config.yaml
num_hidden_layers: 13
intermediate_size: 2304
init_std_up: 0.0186
train_tokens: 856600000
Each number is 500 + 50 x the weight over its row's rms, rounded and kept within 0 to 999. Layers, rows and columns count from 0. Numbers have three digits each. The size before them is the row's rms in percent of the matrix's.

# down: layer 3 MLP down (transposed), 2304x576, rms 0.00682, rows 1209-1244, columns 192-383
# up: layer 3 MLP up, 2304x576, rms 0.0177, rows 1210-1245, columns 192-383
down1209 157:562587517492512550447604518497487580563466381640592521553467555547530481572474498488604440471479460524491468469556490487497557502519542443499463488438449505455492478577470561576472489572534508545393430507499512484463524455511485516534449500471553507502496530506501536488503591478454529515456447573384439502480534473473445469500565453484391502515603538366523474499555486472544429476500538536471406445518525546477550457549565444559554476469554517471518558555463455447519482495560521427533569502428455448556428540556450560452460543541625506542613638447504529521542503561568465331
up1210 124:441511466495508505450547533545448611411499525454562506497555382520530501579441394570473356550548593487487478496528473523484480562415486549450451437482512461475477545500552473464490439560529527517499526472437410479471498541477521415607579627414519553476497516530552591435569387600463551492499452467550568522384460565491443498506550524528510543512546466432520400490540549453441452511575522545517441430400550447515536479447402552492560541478539485524483372512523586442476479423547495447538425481484454559542493432608475543408568599463551465533503486443528516537467478487492480522
down1210 124:530503464523522430496477504575494576541586476507528536461460496371514510461446553459413502472563539445488578550400289519515463489554522427499533509446464566606436510471448393557519547441441492548439482561500560504500469642539419592467439536570458508475516501458474436532453504471566363524497531501523543511503492457529521566581554519544536380513561508487432498495467522573526485465442417530451440309577480499554525391468581502485466444421494517524505409518540501502552510578477519454414421513481472559520617520465497518435495485501479514586498590416584432472521598664569528508
up1211 113:587529524444536548495488538502572476449434565457488447424448507496497542588504546396522501491479482430474420476511457440498551374532537526440616441490612458459519501524543462481611465492460496473541509548513405475462552426575435514510512557546579460482503527443465470534548490533481425563453534505520541403460513540542453494495467535479576527548469424540534551397505478532523468465509483578540453525571445474606570528588507501510471515488503548602496477465552553470503478519540443455465390489490522508450445568499542545509398524495495486502347499554477522458515511536508487528
down1211 094:374573481456551507424582499436506555569534540512543566462433400463530486434495520510585512552487493451529459453476492538560448485521431522536511513516478586529526499493461575520463508502606435541497440498560499532578481505419447520589614460494528483490457480479417537525396503498472537513449538544468449495495488479481394568500509519478422509459481482477461486471532453491552468548487540487519486486490469535586569473496465438551445443498507444563566548495498542539521605413482482572510659531436511454501525558468537463405466471479492575470466456513488390509509521414434527428
up1212 066:573537498526518574459493585449437492440405496536535528441490480531412500477560528486412469557573584451514376600503580549502473500518532581556453508470512445507510473437381569556415595526459460561414462487437507514502520423448537463516504521530537576430500510494516409541538540530490508487485532465403549527421480447530466487483532496434557461494483542480534446534455518563575484461495506539499511524521550412407556547479460478438477502530485446459454477593503467431478552452574502495474520539437555443523497521497490587413446419415525514436509471506454434504565583512435434506
down1212 070:444531483556465449467531406570528513543566482466469504525543525409515503492433461592488551553470449541540619416544456484486493452437483503418549583517456522534442462535502429507594463519518460486536553542524563517604421513538500541422457497505475470524560465443534584488396503478381580510499474455507389430511521511476491513532435549612477519489534502504477501515570533445399587490513391437475428544528479554557464501456583409487513560510524508431562588443499471526496460551593441539511534401477562525469488460549426434559464534519429526497420542452503522460476462540485551526
up1213 129:456412538477553526460397511574537523424541480429511557430533475482453551428486545419504521506536514448589440539459471503438525481382546562524570470466598515519475492530495468380515514543494510542523464542583466392473523512537454583563638561456491550454465538425547540452465538479607466479554503462438593519524481526514448504520456537501440526463496392560464526471490489533511582491545532432486449463474493445508499582479469415494498540547447534461531439582379472497553505470512556520510551532425528488486502488470506534566568465440436506402380440536498485478552498495522490534
down1213 108:573502539473556544478547550457485472490568491492504495463522428457537595502444552427492539508431503431484405541622555487521358521555390492508509423487477586473458563535499477489493459470542543537466424532440482520458575491536515477470419576517548534465459438672474496443483493466462519479460413503553524453531465470464547485492519462547508526516523546531475545391503478491419449527451587480472451491501639552490530495404595486470476590546479549562531523480554484499496534512485472560437442511538461480493540500557545506484486511495531481441385462488487429504570476519503487508
up1214 143:416522496481422495427497510501514555442473587542487516522544529543477509448539450502605437584506415504521458573457448485563471456527554424523530471422454515542579584501487466451484495581487502490471530439535436493523457568587476472447579515463511555424524526575492495386548466526422510532559501524486485580476507484594510419482418441561544499521544536585505549426497457582540564428459486521485456431614501493404410518370522495503506476536565469535580527483508599395458459457504442436474552500583479527479432536514504517543442597404490576414457389422472577597552490431457519512
down1214 107:484521494586496541428483568443542445478526553446320509454521462463492550420465435390556488474528451476545549493616521548489472474558483508491462418465536502470478482520478484417432520453535581425532502620545536458489526538497478412451384542477591477512455456499444493495499538466414531543539579495560482424535483452493562530498494557493446475542382581568461618472540488464393493571505555470501524584486442552467487501483560549503503478533542486453503549606504466603506539499507432473433452475437455560514580505487519577535508463483556531487485486497456454421487466562618495494
up1215 137:576528596552525575440477482608460514537512527545486505433502602420527479574475460518558434528551521521468581562480543523446480472409554462487521557472492449512453580477489488440446512516446411435541515479590526422459421464556468500479513547503506537452545546437489430467480505583425539486491551626442465509549502413500566466499375522565531558537444572441396626447587473533502505499551459465528533462498551482525529496504493476504538507541571643466612466507469487531561493540514555466515541417472480561489501431454523631499501568473380445376540450526471433525472443420489466450
down1215 135:451435481598563481596529473460489562469514538469514493529474551577514502479634559446548519505532455527459522476608514494503429512531545451491510402492438548450557536522553473535471474494510520472506511424465502514476460541499473523464440572536481514522575548525543511467502523512493487586477493475487505494469553374450613438464536549426615593519486486462511543453455458519495502531480533504423505444483563507550545538549532461648384567521505453438481484458576484575544525449492492449394545552491459528562510436571508570565451580413511435477484519499575504486487504657636527442
up1216 068:478536456609548543516501488557475504499453477440493548516502488509495545475498420415612587495610349407416456441517478497477557463558458495485547502472564545455484484462553496488516489526449526509503516587403444411590521503473516460508549611566509549526494483508460585548550490346473546519506438469474529408443478493474562539542434550461454526528554586596485559529545468507511479428525459462566510548487500505556639511497497391490446548421500471410526529472474548529505458467521411466486582445544516462392449513423514463495511480464541490481351451481574484495484591481460503510
down1216 068:503551483548474480562496449525451535606565540531483405485559553473456513454530645405466452533516589551482476499521510500510566494555574540544524567501431571559487530441516532475431499527440495546435562450540495528419415513476534514506493389445532456454552454628642440462460482572593560550500566511452566479549558479454460413510487413502471467520550518465493496402475556412498610524443527498444470461440428617620386436541491623499505507435501544542409514493479452554454455579537587585521474396473601556543492492563489555603493534578433528477418482510421515485423508586556414447
up1217 062:520501482586500521406486430380379433470511480467523508530433512521548512542456489474534437487525470511465512462528491516451388496558506485538491485507581512472445527536499551426511521518516457550540494543598505600542465489508502486462586464536475472493492558532598495614531563398529512573498462482522447528381487547561504391534550497571517455486475563513534476529536460481449568404469444638444537511420432420420534480535549553482582498515501557381614484580608436519445487527521599422517445510459526451513612518456547546516528440512482536544464456493497495535562482524621542494
down1217 063:552580473501499497558470539571538496437543494511448531464617429476506391434595455487499489498538468500530514485527526468521598470503467563437512548458485529521503463510511462553515449555510556474467544486490492485587526494480498509483485533500460619504514491494519461425488549579422490421565518441564505500515498501527500531481489501482537482507517495468471512453421457524502587573422508428600550527561558461543466461475524486576519464547527486541410561520498526500533448469548486575464572530528456472512491470563411474466458491427440490372524500519461510406482510554359431422
up1218 075:487477526429434574470540503467574467491396529511510486479556553493446532555465405477520524439519532432404455449541465502502518483489586488495479454518564593559516496515529400616530516455493524469564580466529537526546542561525586403503510481525479558479564611477530562486547557533540632493545490464406552542477453514529386461536569402469476480470514481558511483583460524518513459563431522525468448471484503463554490474512568520521542490416503501569496473478535483509432513530440543546485511546496506544548442565522449469494520542489428422494530545503498519550535496539490503534
down1218 088:533455548673509559454493458472462519509500460466456496474531512488588461457508587472553443579510481552574588479453486508472483537537494500406547544454445433522500570545396486508494523538464510505421452519535419469490473409577443471542468534472472552624460418528461436421410482505519449475452390503487437553533500485492553555514436467487393475574504448405581468430503497505421594410530538518465529522544562513504489569484521442457500474507434454356527476531555504519550541487491464434510517523467561401479508487536469447549467414576501527491390455464506474452456506525538565531
up1219 064:498527486408518538513491506519437599531473506525453483482501497493529491487500537483558462567407527534521443499418498539428514441548532582467542478548446500584477467514475532448537534457490453450521498430442499561448566519436460488626514569511463504428501517463530461527516478427521485469576499572510490589480552452520524457440503450523581542478530575584538510497549473436571491518553505436518453526505560525465503445383454453394527467502346583443479500573431545490475500505486534523460518549495438444474438519414584435607526527469553452508477498486405508488519501509578480463
down1219 065:501481462468465527497506575489557510525448494548476421528550501570493550544490510512406551538464505503480508477460515394575436507434518517449525460459463438450524520463501470522584463546400536535559463470589454561455508615520533516496488443516537483491533481508524519432424547528427507555440475568545407439426487516483527522479485559461443485533567493534514462584441500580454508529504401512429513441567480523543497570508533498538488557521592474671511530445475491543563464473488518500489478517522487467573572472500456493451461506516467467465560515468434483525511501532454536479
up1220 076:479494440529554574495480437497568528532501523454538480487466624417539552514467525503504449575439628504587485545562534434416589492490615551504518499592529641475470465550581526454417534513429495586500394552490456537461468535502529465503580529566524485399553477535481457482502499454463480488576501501472462420555501479489513481550455543474503533480456533456544577564515442472537478472529445437537480369447465477584451457568562569502619539533488472495440481456516406486547467514574525522454411450474595462400514675567494421525477519499475492507540529433453539593533560468430477505
down1220 075:527564450518441521556526476494416551409558416565573488477512531515464501593428592510535510493432550557489537425553482533570468474422529505483526481512408486507443405411488545501592473485538622544514555456571479478481378450513578519457434469532502472520570540488462466499379540515467484522582470485449432424502506366457520427425482425491542469526586558479494446521530479476465472558468600401510560503551498582418421571521488483530516470510508555539539591488474465460460475521581525549530510389564436446494348437460516502499499527531445414554468477575436580527453494426343542465
up1221 096:434471477523501577355484418570580407414478391570503498536542487567478457513585556440500490492491528518554484498527459479529475447565549437596554417431548523523649431515504505505537583520510445578521629483508551462538579527534459482446509539478528460461499525471487524516524492510461402472385603471526511462552524578505359403534501452507441509546535468500454532474598513625562498478483464526506414501531518495525437533397531438477478534528570410529533537475472515550511469520468565418536542509482488527472467603493428561597500602519455468524470512562549488513545469454507451386
down1221 083:459517507548556460517516516456409546561525539545513529464486449565505493592488532524457504478478632552492584440528538525438488475505517454514519580516569463484493497511466466552502521495530457498513420553535430587548402405467459550523530476495453509503476474498524491537320419462543465473462500480435471476355483426402534555473528473478444524539485507511527421529560520447408528547442582422513534506585474579505463573532433463497409534476433636501526538508463446612544535469464511589529486580538569527577533474438472479469414439563442515553502522488492536540520453567501563488
up1222 061:516517537512479490553529543459518515481533495501415506529523464600414509484353527552482453604543434485485568426507455466470564485521572428426564469505468503442509473444502440504621567515481571427527576573490511585473534403484560496472590469522496497512552462464460508499513598471458499540449463500558415509546413524491592439574539544433509439559483444530490521570467560552474433505466500565457544525537516527570512575466546440505478484415507485479491437538528507480501479464579560465556517559395566428549445442450544439465472537504483435537525520475512469540501515502465473501
down1222 061:477546492483592387459481464464499418505451555492507521545448594413609547522614413444480503433421472544513417565490540520534515556474479604548462448412501461559605583570507565541417522460551514534545422477544417377479439461502570553525507490415563505491448490409514348489516418569544552544517529497443601550489534477547398521545500476495495529483475499496490477539474535430548480445499502516528518445473515448540474468530359609498493507475512488448585545457419521505515542595423403504397524558588475576494522541552459551503430490470582527491551515478536481518471438472560472423
up1223 159:416462541570522476459432488489475448517530476567416542417466424449484537444449528440529484485453519461592531538460448496439476539452447564497463402457538462572386534466503523487564457498497480482665548558560588528559482454520531418490646467528559534400514474468433546434533560500577530469446482497465498561550435536513477550489447494519439530513502513503494511480465486418504479585476498469528567476525607597526464533474409518514519528481484611599564490560523481473632652468515543509445417534463463435485499546463520494599461493500411448447504486453416365563532418434489553452
down1223 129:542460587442523503462580507461518423532542524484528411476488560626541515544497514344560408555485479406561481562452512510499504524546482502535449416568427443580485512545531482431485542522479511473543501530449473461571542471496465448472495394507541471483461425483484489487534453457410492561451566466507460520561505467453569507518491596470428481489383527471444584495519466454383409506504595485545453538516466467481433487425463522560528550478476433531559512525511490447460499517390503477434498461561583457469562437410487519537597515496517456493498479454487422499504419522565522535
up1224 128:464530614559483499475418514573573494538601519461503424418453465449521498652481446467429471516502481486489559504528447503498484476470524495512486554470492423488440490481488518456467482543496501465588497517616457444436494422478495503534559556579585543467466514422471491406592407423473529491583542518426514481489459427509531432513471569578563550551463537423491537526471435441483476516580483455541461496499600469588499511421475535544562441575557598495609486507555418457563536478526530426450446478487494506438471469485536528482481561504469471441500455463523535426492473383418383545
down1224 142:413499504563549492472607508545480484435529514411508558502501473527516506549521484471425469475514519469499488527459450479441352479555547488435554519542483479383551576431478492519411470476542548478495497530495451549451466547497582474459389556415477549483579515502528457455526488530509490547553505468434463473502553374578576489513460497456566443630527510429518559438475519571525606452481531509420481489576538396524446556447492470631514490526572396429572452462552476554500541491467490428526536513533468475459489473535510534597434425512535482525501374497686559487529477618587546450
up1225 061:470463461440486493476499495528530556419579435457503480578513402447578541492532525569471447450491448419424481446479591527460556519479463462426569472575552617517494458555527500561450556575482394570493549489494527552486486445534515477459474535472532512501383559550474518485503551512435476542494405507485571479567554496429506504525458560582448408414522429567533427567504556477450549414505484482506445512544403440564425353500544583485578420471480567493488453505493533495511475534470455474470570474595515486524462589505379541453544467556432470448493475447549452491504566520457482454
down1225 065:504531498610487485507567583551390504565507559534525516415461556621378524528449501455506567492534577589467495489542419520572476454505468603459537438445474418519498544404534427467623479477499548573484466526463508484507431486448566473505571535479542508488543507462567482534543494415597501433537544443570491427479413492519486474491444503500477563520513525473438561516519451508529480537494513493493465454490611529495549553435554401521417456525413548468458571509572507484531530473469476516542465533493499463473452479521481621540485595434578502529491528471481506478459551454615511488
up1226 071:544492468389424477509477561626438487534547585513488545525514540528473449479596529443531513479484461561586480519452477569453613586423479525486519488427572482507463490532462595536511465509431576468509545497431526551490500444425555462455492483439415486475430552478524597509474505466455480517540545627487480449460477485505474484567522551523460471473495476562469600425572532498502522543489488501451515472523510349557520508542465568484457471549546443532466423499584466480506539564337525491457536622416514511539535539441502522513488493485598498523497526635516495519491436435468515484
down1226 087:469436518552553517498509392400520469473538403542560457508464433471477592482430517479499490525472526522515485415472532404447382478564485510424606506529461478545439436477447527508459502492579454485563476484576450498450473500452545564514455566478504456514584506542452399427590506564488585471476463356545505443528567540503524566461570423562487581489495561441484448570509498516578481515518496463539524513419585558447521493532575340518542513447476534466578611475466446527560480454599559519489423544542534501510487474582536444507490531538421513457607535504509523486598522587534523511
up1227 123:511439539394463490510542498446566512491505652477441476491506341477485509473435477506470455518551526445551581482500487466539512498620498551526512415518486485536494638449519500541509494503514501479488480451521524540514446546513519505408626366563474558546575478409456517500500600545465486461597548519453532499522498463451492482502436442466591566546535479484498499440531535542506539574562489487408520487480427489540547537494509548416532476531414493453534476471519495458464497422545521460487553518437510439456510517400446501473539523487514456556518463500495531547529519492489452506
down1227 117:484576524553491516491424470473597598502471474414587513500562558543529413491557575495476554541516522480520458503450547526514497499443531570432531558487444511453442534465475526514554480419460519492512493536592554551529433549538515545492544520409521622489516545454547450506504456450452441474508543582496502508591530498495463528519466455473411467526515521448428577541505533543599590449427431504486519415456512510505482486445493572546399514467555496484421434559646420478470483532468543488505475456489533571499456468421431511492499470490494464485471589516470706543484548471444476510
up1228 142:612507526503526558468498528574566533451557468509414519478441440480545484572530480428488390512592488506544573557471460503515516452464490416529448469483442467534477514475528507397521468551469466448484374490572525461476449504552523470502496534531527561471525493457478518483529485473513561540519576517443400572475532468578536400533478516580489542488481500503389577495498541597509509539583480494553442441471522443467502460574434464563543448555562495449565465512481440472547405559501530453505544434489524552477477487542557542506566538481346496362482476487518508509575533411413427415
down1228 134:554466456516611507547547497463488591467440547530457417489474503530352459462538507441550539557509486551520482528497410476447474482596505495514524470562502521430508469521563403447518544466475548441530494434457483483487605501522442488504520526515551451471452555564560483479488493437531461547445481466580495521519485532435553566514512564495561444575406447469509574455560519544510465581460412571484501430560569444598584569499468513464371552560402501528494441493488486545482486501478459477362454577510602465550559467453554461459484510402497527425488517425588494497458550660685428468
up1229 069:441627609445451553559461473476447482558483582521556539460534460400559477464417469504475465565463433489544495531555510487495585565471602516488541475459537570446475464503549533516420534540488509468508513436452485566514468459467507500444562479502499562471593512479419562533492550510493469454554552403509521491558474496569470445559609494516425474393505440483533484546493475606445472448485443391586539482453584463502631493444412539559472545498469510541462565474474489512403492610454566522469551508494470607455490545510509496439504466469508415471584478454398538434435584562492513534
down1229 068:483470457508541481434500525483576476484421512459396486525530529438500616553549508530522625495543508587407561532419444570423447556573425540452585551512423510532526594473518541505612466553388550477570451512548562498486463447492576492478520555490568547496406543621512477560382493414448516535448491637553395458469486461475516501510442450543547481512503494535554540545557458476554454549481601532415465502547483486450409540486566516472566536482497468506487400470530526496547464531437473472546456531429524438558445491453432490491472519586430488469479543556492436467567476448545534570
up1230 069:462518519451499451434584515518469552492493505504490483500464544587532474419548456500525525499521616537444453490531408460485532480425492447516554504502547566446452555522556488500511446441592480563545537474409560495514498489528469533444558500593507397426533604553500516467530370480517531498446487514487538433497532522410509581465435519468451446512563443482517541527437559543480378532424452489465584631513493522556482455537520523498483388457515492555526515477420528494402597544471503453433469567472518513520556527466469542478499570530543572532557541493421458458530503452535468526
down1230 082:524551497484537524514477452484475530514485462451492488544590518295439408499561544487487432585479457511570522474468540520475506524555480551457485486462523382594546543500435495536493517457517496488409530464582463499453461488505461519426481609466482552535526435467558451488521566582415437457506517440511481487492521542517613557514571509460454434513440453456405471450514467485385584512562577458431395456517544448505518569456490458522459539535459494460485516544512442490512455373503561599460543555524555444428508419469559489577452507563548436562512525507487594497499535485578502511
up1231 061:527545557465485542461463527545504525449519480445493553561525531566528505576431496514478447410523511582521416486558554568518476501593606502478492442554517363501513481561477430545517508515482525543520524486544547568560554599569430543537489504473443484452510470448466538631585496589530413518551458472486509473401457520471457473426372505457451529550509464454479494416490534434476477541529432502539429471549500507541529549483466472466505480556643550454453554494463482529449505483474541432593434471540463401499499547493430609510515516534543517440448538564495480451559553466409530516
down1231 057:474446408584498522435582500457469529566486519489449444386528495391441460478536483583529514548459593473524488573488527486507451551457561441537545508503545606465410515466525524455505447484474499602514534514427515496478467504569562459485504517509551446537534534601527503443477540463445512470424418422466488469544490564524607584474552494476426575470415546459495443513520477519514518542453546514514484579504475500484499537527490563475571548537368560497476514517521537578488563478534466530436604466484386492460488503500522487479447493481443572560464529485499576501572509521472547507
up1232 068:487463457443486422488501501540574456525540509469566548590459523479496460531410515468478396522512552477487466521517444499536539544451476493530438512464487496544488499502491381451584384534502450487606588562439465480497414532582552556409449522567468389542509396488521533508498452484503615455410588544419406560440538472571541463440443516421450465501545507495501521500506482547572387528473450516579523481505494527517498487599492444547498544441555438477468507507487393513438545445514522514532498578583552501439537462460522613461507532445517568575501506556517457414497412546450454468
down1232 071:469505566509518476469578487472468557463512482528376505444535501517489489455541500480526435537412448432498485506495454568442452486586480559569452514474504474524519495472504563527464549424469516491381452437521547533518493509520472469591505492504537589400448441530489523457491513499492404528574451433466656491563503476448489582512552546503519575499391544489477421523581538437459534464525482510484483454538517473517522582426468497430539483549446573475523521510472610419503437579445521527524483512526529544483450566552548501467494510524498440548402554512585572507552566598518497553
up1233 137:504454509478475479432524430496505586458488477500522452448500464545516485585538541508534430593478453432443450527561506593447483477521606545503601485551413554561525533481551518531595524485490513506522488556501483537531499526564475472491407626404503581538574477494550550467487398453534588477488537498487493455463594450470530419496544441555568545401535524406491534501521540493497512493509443564506467476471524465511520450451491464617573420464416509424540429436521495511410482483556521507548558470601460506511485553605532476433445508463463488498480494476482588497557510420473454517
down1233 134:528488535577560500476451489536391562563579522579516441388382516415473558456438452466465531444453532506430552404386480557466441420473510501411477408538541450577431485382506429425490529463414406448614510640558479501519480481461501509516524564599490502516358529566497504581573521473466468465504478400502504477491455503504531585450537525538594541487463357503472498557447530479465458567516482536477452444486489452603475544451625524485432580449504537590525471561552409502559484553511581552399464531455522500464638534462542508508568467424387522504488543564536409525459493503486428550
up1234 113:486431462525445464475495519520521516494509411518415497468524495474558509516510512503459495531457471574500472507548606576508500487589538480478543537478325377581374466519517491558519552493514477464518579652513515555559581511452506513469450496511430549455433539470474506525457542539542563492489535462545489526537494534537499497459487533486562476534470553563498505481466480576449432505580462505516489535537469505473462520529536537512455449523547498540452518435430488614656452634466500502529495508417505496427509484467425565553526556474499484538542512539469530471551569446507462499
down1234 110:538462445525575425611540465473463430584437610455484539468430489546496458505485495474485474507502569453375537591462606513459546552341443483507517525441478486496516571442492441479506463441474492557477486422456509526461434444474510519469437475639540495486494447573540432490434399533486496416492499472541524463464531508546522483485463467484475446540491582436517391455467480529492582536512601509540511526505433418498485549507444497384526479598550537446495476580484568533589509499386621592566574460512480549525543500479493507578589511575434553526522471339486451527579486505490501455
up1235 072:468374471495523576514503476478493528501476486485466485637520356563412511571463454615515513527516501460503483499647635414529520367462497449551451523602582585440472452476559482445563447490497466561419464485587457531496548576472500477584510420465434469458545514467404462531489511464454445541519557472537509543551446543508500522544498548545545521506505458522407541484425487563521492472515458492547434479566548486636480440533489552500472500471528492500523443478535514467442531540509586516486625566434516477511420513438489523610521537477591444555551397403483524508511504471466432530
down1235 081:554527476559518572435474568400479367463401546611507535453429544508576430446501572494463578601494519502473645567367361550496516485422579462491488483445528454466574482486540458491499500476495532516488487510507493478461518488483502424385519520518447474479409443531687568548489469512546496480545465532559574463540465441531542487489511470560449492529549499528443448536561500453430516490476583514493461496588491575473532596443446462522525479534524435413503547628453485566584562478510486452483529524408520468496428424483360453547432525517383519417537538502472449518532504431567474442
up1236 119:427514601503465400505465448549496438454525579437419481467478486496463484527436479420510410432507357510478562581464452565513503445448472490484557527511581498570503482421576518489548512492544513424478435521473482521586462466493549573531531543511493571512469505462446476502576386504461546546538488544560487516520474514480582509431448496413512541552455454616392524521522493538472615527527567482533521455471590505495548464554526497469483394487399509489542514484453438521587501566527427481515521445500481444540595414451517473521428498485526570422562622523468458547397462506497363527
down1236 104:507476401384558487490491438490462478527470502478485563482512420451512508429450598584474487473519570448553492568560540484582436503653531612527496435529458572483442480531348492461447549534519430608399460530548530508476532557475455561526449542611484391457476419515474469534415604466431475562481495524524573397528491431477424594500504529488469538443463552492490471440447490438436547502458487536496515506522373581513460472462499532487367548533485476482503527492472564564416494528517563518406581510416489576440576573472421475561527490487465525588534499479498489560474562559555627476
up1237 147:559525552534544533459511513598576475429519590463497494470465508522531530620510482453461432552458482467525484569582478476563521417519504572470492483446547544501543529460584455426544454612468532506525528491597481451438434566503467449435499553493523534459585484429547464456572474526411577451589453565501431533461479456557428477561429460523647554508529512567380574484567505515531551485502528505460447452565577469528485483439517524526629493480545587452586420489494507457535490496508564473523509459469501591565475479511439552534560551454516466436463461462458607525565526400447441449
down1237 178:500457425540533539481571504492506479521477523458484479462500593518484546508467467444523529468407543485427500481471540560399546461567503514535547507516393446446441552416566507523498491493545496450444568525435612509430535529503493464537426630539520536382543481358620489508472457534481563451418492456545520593515461516531505598489499467498491508552466429493480511482538508539539471391459387599535555453561536516571551492395477513560448582542443549506545428536512513549540448536497561490399484605461562507559524490416500459490498452296480593460499575529478409582457484612603359548
up1238 151:560537459596436472418506502508511632506532449479476558547501492417446571559496521480492428490514468484524414507534516546465556450493573469510536515509478489579390559471470560505488579525483459513527479426509425425449526444556516596443448545539545485548462425488582525433470483547478467540574584569487536481497574474482499506557589389545562485475508557394426518457505514452435322546646490522492483432581457456489482532473527512641505514497496522506503512467583506541517454493476574517520476469556481458544496544490585543386554531507529439451489391473455449521548463515513544564
down1238 155:590572516520510572537437411436506574508419485482452492525660516424565475532534469562452501540559478463610493468476569558437482502495436423510502468483468484533511431551526458456473527460485446501567541488554481377369473485527545494583469432352467425592463538457589430549554485516493517584443484474466524487472508504506376562559504366447535460456544529493542442539520475464564504505497498501446496489468547444531422535528496520443516537494514475484407562536487441556390464489502551475510542433514514526455463637512537614434513495460425564593511457498479509516446535374445508545
up1239 119:506531491507488568446466425563579526448580544467483554466484470489466571505478434415590456588460563441508490556471454489473530467449606447524510499441614560525532503461616406491466454538362416501460495500587472476554475582552472496429498535518494553509644584549537493544415509553492532586526518523434529474546555499553464401541528505526582491469535540516528481506553473603482418516578487541520455506487549461443520444498482476526521501384528532424625567540522476479468467548494480437468524504476568501549488468465512610474496557492389505433598432465508561483507541490410535469
down1239 100:498486498567544519440557519504532579513552489450477473507415547419501532491416521404482525540428543429552454436502468528458485502571489508506475456534497481468476507528566363379530520445419442497546529518420467434548550567589402530504523563529454510460528569539493509502460447569445458496511490478532571592570468474548475612517493543515564517446462486473521522539426554498440405483507447602504489498458545438619550412415563530545427550501485522595530352463547510430587512503443445459408466540516535534460553502491526632535482477445452521461552539478457483503496483653647469515
up1240 070:484471536486393411554500497475548486467493603502522507456449464424408523495485445543369472497463488501432416465454485576496497410502596518485531463431489504423477545446555470515465552449501543542373461501519550481534485471437491461533417554539520555492473554541581418619491530460477549481438462537504509514605458434428489424536556548464532589389498460544492418537521508470454511509520508502451447473489430596456568441558455522543478475560415473474508484531418463474447557479467517525521411472440524567484555490457431502476549504541450491422582583340539490464543488548482514568
down1240 080:527447481420469571403541470570541437520503422489436492492532501527544575569538545480529521454525562552513551520492454494500536620489486467451572602529396440556556438484464515565533472460432478518553461493561445485463569549513556532459510487315538491474553458444431543345531446481569465487495490496510519527505554489553459511451493418490483489653497532486489540451538493541485479417512478464451497510582533537488531530528539511558470524576550463575520499453532465532474452567426454459484487560460478425402403503505525501417451556546597425528505554676486430437515511523566531546
up1241 159:477384454488521464443502498477435567494552636511471537416506437454494448532394469430492453525529517493592463506556519465454477505547609430571542339511563591411492537495452567461447535502482509565548518527455383515558412518580520535514540536439539468466540581528512587489507435543495534469498540454488450575502460506465522518525522455521580567400519526540515575504507511460458476492480481447440486485514451406520506493452344500515527537553497477481467484503504570415376465503523563518505423486522494475488519563485537547545562503461504532503469394574372497550538517486461482660
down1241 206:428535483546473446517491577452529457517519474471565433509507521506488537510475540487548551473469481463445504547694505567498510499488547525556526545470534446551508392475471481493619531444519483512433515509537437547550473391442521468511415466413509449495395411484416489515567432481472465484533578513486480496687523463496466484543570599467425474539434513542516502591581584460563512492581539476528473527491462516546494463474553552457508569520495456505477444535587423550450569600494512638487464490484506414431533506531511460504542452500505472482564456517514492444417486457513553556
up1242 094:472488549382462473508503413540508486466599467572499531559481493538552474443500448448538556508449548503524502508563472532557545501480572462561398394548520521517466538486455481432523502550488455496454566529552587514614381553509469509432408541529618425473467588411473533479463505554484591490448465487459508516563528481554568529539498489504553480414493539486393476568535514490604475530506507515566474499495481428554547441454369494457481529420486492465510461479463479528469582517511490467451485617475485597550435486502412498661479498429492403505556545536529472556563488546461566591
down1242 105:543525474472491402580500480492476518508398466442398460529511575544484568510537528600532484450409578517522520599495474483529552518502464526504571554497396453606499451508407459554552494538432505522502390507399478422474529495513500526498511428475416539534472436577539469554566588488545506610513496538515599457478546430516514491520466489533527454586519490437488539441521534552557481433427478502442474521594455473459462517529618490509550479475503542450485609484608508490610395603475424533590522457465494423498517448524481522488449499576445555401516553506454597529549506543546468435
up1243 069:587558493408439483529449498498511499577573507525447481499505487499567465454581522564460551480521485498559404482479497554492561528488582437526467538425540489554559380487434481464450487457462497599555513451423383487559555541487520477416535394538504479521467443528488565530505513459463481460508515404594499507508451577499495451487435482500481454555411483496500496635465520540442437514513530509530527428477481450550494511464493583556374500480490521540483499441514529493475486385494491519465533490438542486493492481447512543501528512541540463475434459600537537515482443474435524475
down1243 083:403482450591581479540586491501527485492402475410511530525442541472506425458482483532536550505505461524488460411542556363497442471593439498516472466550445472438497551481602475499450500553492561511543449571444626567436431449567506540469443601452484465445537493525530428463472536520549473400573490583479596509489492504514418492459445490499488526474552619536469520408534433466521531472508600429502530524532563498403454529551550394442592480475484460430450535482470552473478483509521530449541546540521495518510612472606468437593395523512495542527500494354519469580488524571551439469
up1244 074:502471559479518444375448483400542539504476496474418564595496506551481478491535515470523579467510514455469490431502480451480526435498483550481512506521439491527552543512526492474582444453512418522563496502554414470559591497470521502547527450516430542513576575559509555451537472524500503453556513546541472486620455552482474498469538517508358594470625504530459536553441521470484551540496601508512611427475523512549562559452580538598615473468427529614490438451509566516458454529479520534455533442468364507565513502539565553552460517466436469532543405562364476413472400551480417601
down1244 082:474520463462474443543449449542450487527437593503531440458476540514490525497490500554561434524520453571448519515474540463513539537615468462586482558495528435445477492546449504542442565538448554480430476496442552506456422543462447445495427520514560460435427486538534475530434519489451544505500609553460484564492531480543512479546535524482584409547549384493561492473535565470525503423546531474555510508493468466572488509483377512483450575510459492467501481508532493528495512469549507541491575547614565523494430520479491435597405462567536512526448511414488494431449569496502552491
up1245 120:555429549657478476471558512551562458422457549513510480487478510550498441467549536506435443504451499437520500483516492462514541507451491526552415431534479510419557607461616501427598491584568575486540474433554485438484549525538506538529504447466570551487545443435506571425465416462445461550496500459422534463537526506543476465468482474540467524530448529565468473469551471397445618528419498534623475546492556484506550563506566576466510521477520549489468439619582505528523491486508533562486448485548485528509468491534471518542526534404518530509502422500497489454525458461409433413